{
  "num_hidden_layers": 13,
  "parallel_block": true,
  "optimizer": "soap_variant",
  "lr_mult_o": 1.28,
  "batch_tokens": 32768,
  "max_seq_len": 1024
}
Each number is 500 + 25 x the weight over its row's rms, rounded and kept within 0 to 999. Layers, rows and columns count from 0. Numbers have three digits each. The size before them is the row's rms in percent of the matrix's.

# v: layer 9 attention value, 128x64, rms 0.0667, rows 14-31, columns 0-63
# o: layer 9 attention output (transposed), 128x64, rms 0.0903, rows 14-31, columns 0-63
# q: layer 9 attention query, 128x64, rms 0.0781, rows 32-33, columns 0-63
# k: layer 9 attention key, 128x64, rms 0.076, rows 32-33, columns 0-63
v14 098:546463488535482511506524526529517484507488499450525486517548534503474541510477532502516495549493509507524497491495528484497486527490452494503509482514536492473455462499454529505542461504516491
o14 091:475549463462506513500480474474499519500505495512488526533524504516523514530533527483509493511556515461521489505481498468464484519483495490506511461515425497436516534533502495484492495494489533
v15 091:455466505487493500517447522477502499509513479522479518529515516465472506436518518497504524468492508484499510475517460493500513487469467471488480446464523460505497540521507451482496543496520521
o15 100:502515497504511496529471479470463484486445492444519482497492517494511484515520451493525525506472539444487505521504491518462515474453522489523483500504492505488470502506502542427509458510495498
v16 100:472460520487521526485551540476480491503577543469518488528550524526501516485517514516500527483513538481514515447485492511474540509477486504485484483499490480501488474481522493494486459520488516
o16 107:542553464519465479532443453533490501489490486506479534500539493469508535545515501513545494528486507516506501535492494484473534504498512541494487495526518490504510523515492515462531514498499548
v17 097:490489462516464468508499529502532510543490491454504523474540527514454458473467505489482543465506496498498533507544534510489499507508524530498510478511538496494484526457488495502445480461517501
o17 097:508538506499537496525520482501509491504522466538509468554480498500551506534490493509517496490501503509485469526447482496478502505472477461514526479477457483484501532495528500525560437500486526
v18 092:445484490536497480512460474526524488439536474452527513489506477469478494501506511525527519446469514503525496486505538505511468498499554501505521523507491507469525500529498539534483495513529498
o18 092:560459517465517534462525513506482460535460528533512509524474533467485497521439522512525498526524494495513496492481464482455502502492503501468524492460511534514509477489511480509492499537479497
v19 086:510525485502495491481501571510526482456500445509493502501488546541483496512513506507510499474533493519488492503560494464496510523468509461421535477520494524493498496486454501509502516484505487
o19 093:518494521492470478524491474476504485523484524462514487524465498506526527498501544479498492516493530481510531508483494463518499481502477511531536474484434521456499540460479458494490434529510485
v20 076:493508517458481540514482466526475482510516482513461496486504553501471459472484493485545515535459475483536511503520488533488506507495541507561508457483458542484515500526532487508487507496500501
o20 084:507507460536537529532513527521487558498521532497523465532495483501500525518540527512509520499504499491498485485478457500500510496532506512428505506502575530531523481514526499495484524530504511
v21 076:510524461491464498519491498488486540527540475497496481502494513503465530507442530463485497510495493460510477486505502474498485478512487487479564497552505547539499528549498510484495543488520470
o21 086:495480514470551503489513505513524475501480486501542546531489501486527485490541538479474518524480539471488551521455499482498486537545477490479511477484520488499512524491473533489514457506531456
v22 084:470523485530518535493528521476478472453457486448546491516479488518493481465494542466517453501542479506491499485535508509508486492525499554493520499511469511509523524495478479526487457471493483
o22 081:484487514517444487478513484476450499479493499553466517475502523471500533480498510527501538478456489447499489479470494479493467501495494470510552454552517505510483487471515470512504505504468501
v23 091:490541477455529473504517499515456542531491524493458515468478528492543522463452511554461501478493483506510488479488553539503502505491530501505518533533510483511510506523463494490483525504498497
o23 088:462457515485488481473508477519511460498491525526516498513486467469459499567503482534456495536509524493505461516500465482502492513505491504520441494438519526527494457480501520508511495485506486
v24 080:493549532530488504505492533502507506508468529446497479499480498537483518489489477469461523523481508520485488524504519500519484508494521509513461476422518537475497492514560533492516503485517453
o24 093:522498505508487476506548483492504510506522490532491452447486516532498508445495498518501472498506469437468505510455457521513524526533488481522455477482515488549510489530475474503508507494514531
v25 085:530483471492529511505507483469524493518468475545488497518472498507495487468491492476512475506482536541473504487527562439487496521509538465475508477496467482505523489557521507509532467513497539
o25 085:450495492506469504506530488507494475525493483461526508483512482513570487508578527504485550458491485503549491494520491529508467489496523495466511509481478525489471536459498519481502504509491492
v26 092:467510476521450509509501458506521544534442492504537528506513485494500477487522538498506484488517477495521495466520520489497526531493470455501519534485540515492556515470470459500510459494512518
o26 090:523527509482515526496488501523530477471510489467516516506510524513466520543484487510498560470459499511505516530479517526528443467479511467521539515526485524481451489467528457487492496516527525
v27 090:487503486518480541464544501566473521507444503501491500500520487515527502502501466539512486455463465509525469532465554509503482502506527555483516475513466515519508515514526508486502500484514491
o27 099:530490513498478501521499485503523483563538483503501475501475521475448526479522486499498508490503502511493528491493494478543451484556463474549494500495527494507568464473504514537485481502483518
v28 081:498492491528533493506528530490507515502492527504473475494455506480459525518538533484532511500552506484477490501490505460526539507546475484500528530542509499543531463556468491536503480485500485
o28 090:475483555456480530462464480472503461493517471513530525479512510500545491419497516529497497509490498487519511515457539511489495505499483516493496480500493487492500503422510517490470488502497486
v29 102:484504509486532488471520500495531495502517491466522485472480462498509478489464478518513452488531499495520506422501498518506535476496512466496476467505501560485488529440464478464514504524486522
o29 105:516494496507487474495460485494500491484465519492471473508535486491488455576491541515496510482443482544498511518510493479480475481446449486505477518489508504466500539525499488549476496483498494
v30 080:492513517539470521484463531502525475500507443526511492504478504505515512543464490479471565475471488507493548462496556553500486465508513519538509513484473512514499489513466498493486488502504525
o30 080:471445505510536512518519483555508514519474517479505530471487510537495512499499505521463481515484516508519481479500476488508490540487516443465486526468520488544515503528507493471497502564487446
v31 090:512506532528497541507513468479503493530525519493460519518461467484477502476514502516511471580506487492500441476475519513527466486492470504476528520488472478528494513518503527526508538520545509
o31 086:457497460499510504477469511491521508517449458508486478479463530466512512501516498517518472487508508463553515517487458530507511497531521493468469520511511520499490474506491499494448441469450497
q32 059:506440510519480551526486528469508476498482509502557527536486495504495513494473482497512472516517500538540526494523470457500516514475488529533528481528481463500477531526485523443489506516479491
k32 064:507532479549509493453526500537484524519491473479512489478511509460525467482504468522497522457456502475486460493549503561500519505492542481492508504471506482523524500519510537486541515469519494
q33 062:470478480466489513496475521505471459497491505457514511485466478473525475505511458494501517515540522483514486507534538477522497449493523514490474541488502467562514538480499487527528525474512455
k33 067:547539491500519493460519533497492489516492515471466542487534451480494469502479499481509509472472498475525497517480480491527502498495532485523491478521526508419475491499514533478520483502555532